From a checkpoint of a small transformer trained on Wikipedia.
Architecture: RMSNorm before each block, untied embeddings.
Training: a variant of Muon for these matrices, 1021M tokens, 7790 steps.
Each number is 200 + 40 x the weight over its row's rms, rounded and kept within 0 to 999. Layers, rows and columns count from 0. The size before them is the row's rms in percent of the matrix's.

# layer 5 attention value, 512x512, rms 0.0597, rows 403-415, columns 128-255
099,198,171,187,122,199,193,220,224,141,139,262,195,108,172,186,132,159,106,244,171,228,293,190,162,159,142,258,174,184,218,221,239,232,210,145,244,262,158,174,210,215,270,169,234,190,155,215,165,223,196,156,262,259,165,207,211,183,188,195,146,196,215,176,239,181,90,226,250,211,228,206,217,196,234,213,114,218,199,173,217,94,262,204,199,190,223,222,186,240,146,228,214,174,292,189,197,200,193,166,230,118,154,236,261,95,159,184,198,211,162,225,260,223,224,171,206,244,237,138,178,242,140,195,201,218,207,189,218
104,163,155,317,239,100,217,149,210,153,238,203,308,208,207,230,216,177,199,140,220,227,221,240,250,207,194,158,313,250,157,204,225,177,175,204,181,238,207,262,241,205,200,226,257,95,210,191,166,289,192,124,203,265,165,229,128,145,190,186,93,259,185,204,178,199,203,199,179,166,223,238,161,194,109,239,140,184,121,184,200,141,213,178,116,143,170,236,225,138,244,211,218,174,184,259,149,248,253,196,257,226,166,156,216,216,230,212,202,231,167,194,183,198,198,162,228,169,180,198,172,204,300,130,195,223,300,179,217
107,238,272,148,300,205,251,209,215,166,240,234,186,212,194,137,233,197,293,205,165,184,206,189,180,169,146,173,210,199,194,168,177,121,181,189,104,95,180,251,190,144,209,185,212,188,204,210,201,199,253,152,268,148,162,226,157,181,184,223,295,188,278,139,171,169,231,179,359,138,175,252,149,159,203,166,193,308,168,223,180,189,176,241,172,178,174,154,164,192,172,193,186,190,197,203,227,169,138,175,213,156,188,204,228,206,131,231,194,257,219,206,127,252,229,267,194,177,224,194,221,142,248,279,137,247,250,208,226
102,175,247,145,214,149,232,306,213,264,201,188,99,237,230,125,192,235,213,228,184,253,113,225,160,242,264,176,180,242,204,168,209,116,193,222,176,195,181,185,184,242,209,212,212,216,121,179,212,164,266,123,231,263,229,223,273,203,213,146,145,260,176,206,302,201,213,172,246,221,263,145,242,205,206,242,248,155,278,231,206,165,225,162,195,235,205,183,178,137,230,209,188,186,205,165,141,254,204,242,183,143,253,135,211,279,237,214,193,285,187,194,201,231,230,184,178,225,134,232,162,206,225,128,220,229,236,243,200
105,170,313,265,192,189,202,215,182,247,295,209,182,300,255,200,211,245,152,194,150,170,169,176,226,193,142,224,219,216,199,146,272,196,207,225,247,239,253,268,275,171,174,173,188,215,230,201,173,179,232,225,225,122,179,281,191,190,156,134,272,192,209,309,251,275,218,187,222,213,200,166,169,76,199,228,199,259,210,232,236,229,243,255,210,189,179,182,265,234,277,178,114,196,263,200,127,217,198,206,115,197,180,165,175,212,123,239,163,182,168,188,222,186,176,217,133,174,163,126,199,169,174,227,193,254,246,194,231
109,203,226,246,243,223,244,199,151,173,217,143,220,204,143,184,268,163,216,207,257,211,187,174,227,160,197,268,236,261,234,160,154,181,191,272,217,183,225,162,185,221,195,172,170,221,152,205,174,230,191,238,214,165,189,129,227,189,221,233,228,237,234,240,165,258,231,179,236,249,216,191,191,225,172,193,90,210,227,244,176,224,249,238,140,182,169,260,173,221,141,192,253,162,144,130,232,249,219,258,238,305,124,187,177,239,190,258,155,169,202,179,262,227,244,227,308,149,198,124,112,264,216,141,199,182,247,242,190
105,175,219,199,200,253,215,156,203,160,140,175,201,188,242,152,196,199,170,188,137,235,227,173,204,231,288,240,191,231,246,212,235,151,225,194,238,168,176,198,276,194,177,232,191,213,266,151,194,227,217,127,177,133,136,173,254,240,228,170,173,247,94,206,174,244,260,175,193,222,167,239,170,252,136,188,208,165,235,204,160,181,226,248,233,199,126,173,176,266,239,178,210,237,206,207,157,177,122,169,202,222,190,254,194,195,216,206,171,210,149,183,214,162,203,164,189,245,178,155,132,206,194,273,200,214,157,101,182
108,206,140,183,182,168,159,190,216,230,252,187,176,208,243,194,150,189,278,246,170,222,278,179,142,225,230,221,164,198,161,267,248,112,133,224,188,169,222,165,217,238,214,253,196,168,238,185,206,134,163,87,126,228,220,162,239,178,169,203,171,180,228,148,222,184,152,153,145,192,234,211,229,182,166,197,219,201,201,233,242,160,175,139,246,154,184,124,213,263,190,131,201,157,143,140,171,235,161,213,191,208,184,231,195,200,227,171,169,287,154,135,196,256,161,123,221,241,259,210,187,275,237,236,239,204,210,187,160
108,207,156,198,206,163,232,187,165,184,225,241,184,246,222,295,97,231,227,205,175,166,223,214,242,199,139,237,197,217,149,203,194,188,202,158,139,207,259,138,191,128,211,197,184,269,168,80,168,219,182,211,200,188,268,224,252,193,228,215,241,165,170,203,153,125,160,188,147,191,157,217,193,182,139,191,226,137,131,200,139,204,210,228,202,189,190,174,211,261,179,173,196,223,164,231,194,182,258,186,185,200,206,181,251,256,197,204,143,212,223,130,210,162,167,135,279,251,200,238,187,263,131,204,186,194,256,257,228
107,143,162,281,224,165,253,206,214,163,102,202,168,230,217,186,223,275,182,219,201,291,211,171,170,177,244,232,188,249,90,175,121,274,194,197,170,268,212,203,175,191,212,169,229,197,179,214,265,291,209,268,170,183,178,222,267,146,177,175,189,194,209,258,239,178,217,241,212,309,197,154,149,161,178,264,248,225,173,147,126,220,180,231,211,115,150,252,214,161,248,228,211,150,156,241,151,187,208,172,259,136,179,182,133,274,211,198,234,116,256,175,162,144,202,250,243,277,234,233,251,166,189,212,146,151,151,230,192
105,187,201,191,189,194,268,208,220,203,203,189,231,239,202,214,153,165,202,176,209,275,176,178,234,229,183,228,196,188,132,273,219,208,241,208,206,133,221,225,211,204,176,170,185,247,159,166,201,231,195,167,175,200,226,220,159,136,181,175,199,165,214,238,237,193,123,233,168,180,158,159,192,188,178,239,185,131,207,235,115,189,112,200,203,153,238,161,167,117,159,194,83,163,202,176,209,190,216,216,140,225,227,186,172,196,174,155,252,184,240,208,191,152,184,202,194,244,168,223,98,157,166,172,179,190,193,215,100
102,139,98,181,210,176,149,151,265,203,173,209,176,206,250,198,119,210,233,170,249,255,149,221,197,208,247,180,215,241,250,301,226,238,215,234,222,226,218,249,176,135,167,218,180,206,150,213,153,227,215,215,137,119,241,177,151,212,197,217,189,192,251,220,180,273,225,209,135,162,208,198,220,156,234,182,162,197,186,239,226,224,175,245,215,229,262,204,193,237,267,147,227,201,142,212,209,225,140,140,161,221,177,154,218,108,166,217,171,184,269,139,173,183,187,235,116,123,272,208,226,205,192,225,215,164,127,176,227
105,206,255,189,191,235,242,175,233,199,196,228,209,262,285,187,196,230,200,226,215,204,159,199,214,198,236,239,288,122,160,274,215,229,190,168,175,218,196,244,222,165,219,182,225,222,187,223,156,200,147,211,181,206,212,291,222,267,179,286,152,184,175,212,208,205,196,230,182,131,186,229,173,243,247,167,245,224,230,195,269,312,166,184,165,140,188,213,230,214,164,150,242,189,193,263,195,192,230,209,224,182,260,220,142,256,217,181,264,172,219,204,218,155,241,161,225,238,215,139,207,254,120,220,250,196,217,143,212
# layer 5 attention output (transposed), 512x512, rms 0.0499, rows 403-415, columns 128-255
099,211,213,203,248,176,90,223,261,196,189,207,189,195,133,162,119,171,209,217,255,245,156,111,204,258,213,174,189,181,219,185,172,155,205,118,200,272,178,143,218,203,196,258,151,190,220,253,238,200,220,200,182,153,208,133,190,197,251,263,149,142,182,166,252,151,187,208,190,137,215,158,251,191,181,245,228,236,180,189,144,195,249,180,211,237,275,190,198,210,178,240,201,183,238,208,188,188,105,261,183,164,181,142,180,203,144,212,177,195,226,195,199,227,183,181,160,241,164,204,117,273,161,239,166,224,291,258,214
103,154,281,211,192,199,261,227,176,159,150,178,134,127,199,183,218,205,248,205,189,222,243,204,196,195,166,279,156,202,188,196,195,190,177,216,248,193,216,196,195,173,199,219,243,167,208,228,166,155,128,247,215,243,201,171,193,190,216,158,158,200,165,166,178,212,128,143,216,239,220,188,135,172,231,245,182,181,242,240,99,143,197,266,183,202,159,164,211,210,170,240,204,267,201,168,219,201,176,186,274,200,190,158,206,280,264,192,165,162,164,338,182,168,258,195,182,280,173,177,238,202,205,236,262,135,136,190,196
108,213,140,178,183,236,219,188,263,204,173,176,192,147,206,175,178,236,214,194,207,223,270,172,259,147,193,139,187,286,223,199,207,261,192,206,186,186,189,226,209,184,211,253,242,222,164,200,189,158,163,334,233,138,138,158,194,176,252,259,193,221,235,209,208,198,195,201,231,272,182,197,215,168,133,209,232,173,177,238,209,246,204,293,214,190,250,187,212,279,203,294,221,258,149,345,225,180,246,237,173,163,167,249,152,199,197,171,235,193,125,248,168,237,134,275,193,222,230,248,190,226,169,184,320,231,208,261,238
103,257,150,233,149,189,249,193,171,239,193,165,213,237,250,175,186,172,188,144,224,244,265,240,105,156,138,254,206,191,164,206,205,185,168,160,208,221,138,174,191,187,201,182,124,228,164,155,238,218,182,191,185,189,209,187,219,158,219,281,244,158,229,220,159,243,261,251,208,262,281,211,177,233,226,190,207,133,216,287,283,218,249,218,240,256,238,217,252,194,170,107,228,316,175,175,160,186,178,269,225,251,167,184,203,160,254,171,197,238,187,211,188,220,198,166,145,205,128,143,175,186,217,208,149,171,172,164,188
107,216,234,137,206,169,213,157,173,225,163,136,199,233,159,230,172,217,281,288,235,100,248,234,197,216,190,174,248,209,311,207,177,269,194,179,168,210,212,215,153,228,225,175,71,126,269,161,209,209,144,243,257,286,220,210,202,258,165,172,189,224,186,182,137,201,235,151,227,239,166,170,188,201,163,203,223,232,140,247,161,220,182,175,236,191,237,196,199,206,157,193,207,194,166,117,214,122,255,180,226,188,275,88,254,261,225,221,105,159,194,206,216,197,169,205,160,221,201,264,147,208,218,126,223,230,148,200,198
106,154,187,219,226,187,210,192,178,213,221,176,196,201,191,252,203,215,155,209,218,169,204,248,167,153,228,183,162,159,253,146,192,219,268,218,185,141,196,186,156,173,256,198,217,176,172,213,195,221,221,153,208,149,182,253,231,225,222,203,225,212,270,185,246,232,209,194,159,198,195,256,177,201,169,170,187,152,232,140,187,223,185,246,266,195,198,213,235,289,172,150,236,220,125,122,241,261,220,169,143,177,194,180,154,224,187,97,143,165,213,187,182,174,245,175,246,161,205,237,222,204,188,258,210,240,173,241,220
104,215,206,204,261,161,165,172,162,175,164,142,235,207,230,223,135,176,282,203,222,209,146,176,136,206,223,194,185,229,240,178,202,213,186,246,162,189,197,97,179,147,221,124,192,183,192,113,139,153,206,195,134,240,277,147,176,212,216,278,254,204,162,140,147,179,177,228,146,151,239,201,200,245,192,203,215,166,240,230,195,196,187,203,202,184,143,254,242,191,239,233,181,83,157,212,225,166,163,183,150,204,170,181,249,272,215,73,255,224,157,234,166,177,185,228,171,154,139,198,196,162,214,192,280,237,300,145,157
107,252,265,218,231,186,196,254,227,271,179,182,262,169,209,204,148,229,217,171,270,261,211,228,190,198,58,149,227,216,196,169,181,152,208,151,131,189,105,175,241,272,269,240,144,179,183,176,182,181,204,204,206,267,229,148,218,185,191,240,208,225,251,175,179,208,185,237,123,190,175,175,217,246,220,238,149,266,267,118,169,196,202,198,196,284,196,216,241,148,196,137,248,181,223,186,236,172,263,213,163,141,178,174,241,116,173,260,185,204,151,254,253,186,156,242,221,163,239,220,208,178,249,217,231,163,175,179,178
109,209,231,227,169,232,161,121,193,177,151,278,165,148,220,230,198,166,252,196,208,171,197,255,213,208,284,127,199,282,231,194,202,111,244,219,240,244,157,178,192,164,167,156,160,174,239,200,173,120,203,187,196,210,181,208,138,194,98,229,118,177,241,193,260,153,137,179,194,270,236,204,201,259,268,209,266,307,167,222,175,150,102,180,214,153,165,194,225,188,205,175,248,242,244,196,119,201,136,187,179,237,169,184,275,228,175,208,161,222,189,215,224,209,174,194,249,162,275,187,196,246,172,177,160,227,189,141,176
107,173,215,285,240,166,182,218,214,181,211,184,145,231,185,222,237,321,215,221,174,184,235,267,201,276,151,225,157,274,244,251,235,216,203,200,178,193,231,178,190,214,225,131,179,145,197,130,208,209,164,159,174,223,256,197,232,173,162,190,174,177,178,206,197,157,145,175,211,263,241,128,192,190,181,229,187,158,161,184,164,206,179,216,160,234,118,206,188,236,158,159,233,244,208,238,228,129,267,260,263,206,158,176,232,288,233,185,199,240,247,200,179,213,207,170,223,200,260,206,153,232,213,240,219,175,205,205,198
104,215,240,245,242,212,224,190,174,168,208,230,297,202,208,210,267,207,201,218,222,201,214,177,225,189,194,135,181,252,91,167,214,277,180,208,258,205,215,138,257,118,122,212,145,199,169,177,215,252,182,182,153,191,180,126,207,200,185,225,213,111,199,255,111,252,203,181,232,236,233,203,215,148,255,229,186,187,155,203,141,176,183,202,188,197,227,275,193,183,209,174,240,245,276,143,169,187,279,104,209,271,129,172,120,216,158,276,254,179,250,147,180,181,251,195,216,220,164,223,176,224,175,215,261,226,117,196,208
103,273,253,166,221,256,167,205,181,159,293,159,176,207,167,144,145,176,157,180,155,221,232,217,110,180,165,173,238,209,200,236,243,210,198,220,222,104,216,321,231,174,136,174,174,150,120,117,177,228,264,198,273,235,215,142,182,221,183,179,262,185,138,203,176,173,159,119,151,206,208,236,206,150,207,265,151,176,158,198,141,206,135,163,275,249,143,229,180,183,216,193,192,182,221,179,178,153,221,195,149,128,254,304,212,189,205,156,165,223,244,136,157,212,185,192,202,155,190,299,190,144,215,216,160,203,166,223,208
104,176,196,215,193,178,159,246,222,214,162,217,119,171,166,208,216,166,95,288,272,135,145,172,190,228,246,212,197,225,209,128,181,208,200,194,179,187,276,205,266,172,218,190,178,235,118,145,215,258,178,148,215,200,270,234,195,152,204,213,196,239,177,170,130,256,216,184,172,193,196,279,224,195,209,168,244,164,172,168,190,161,210,194,131,210,112,185,289,259,156,190,230,189,196,191,164,216,166,143,303,133,231,283,197,180,207,161,212,180,117,235,222,191,174,165,126,192,145,194,173,242,171,284,140,235,280,188,202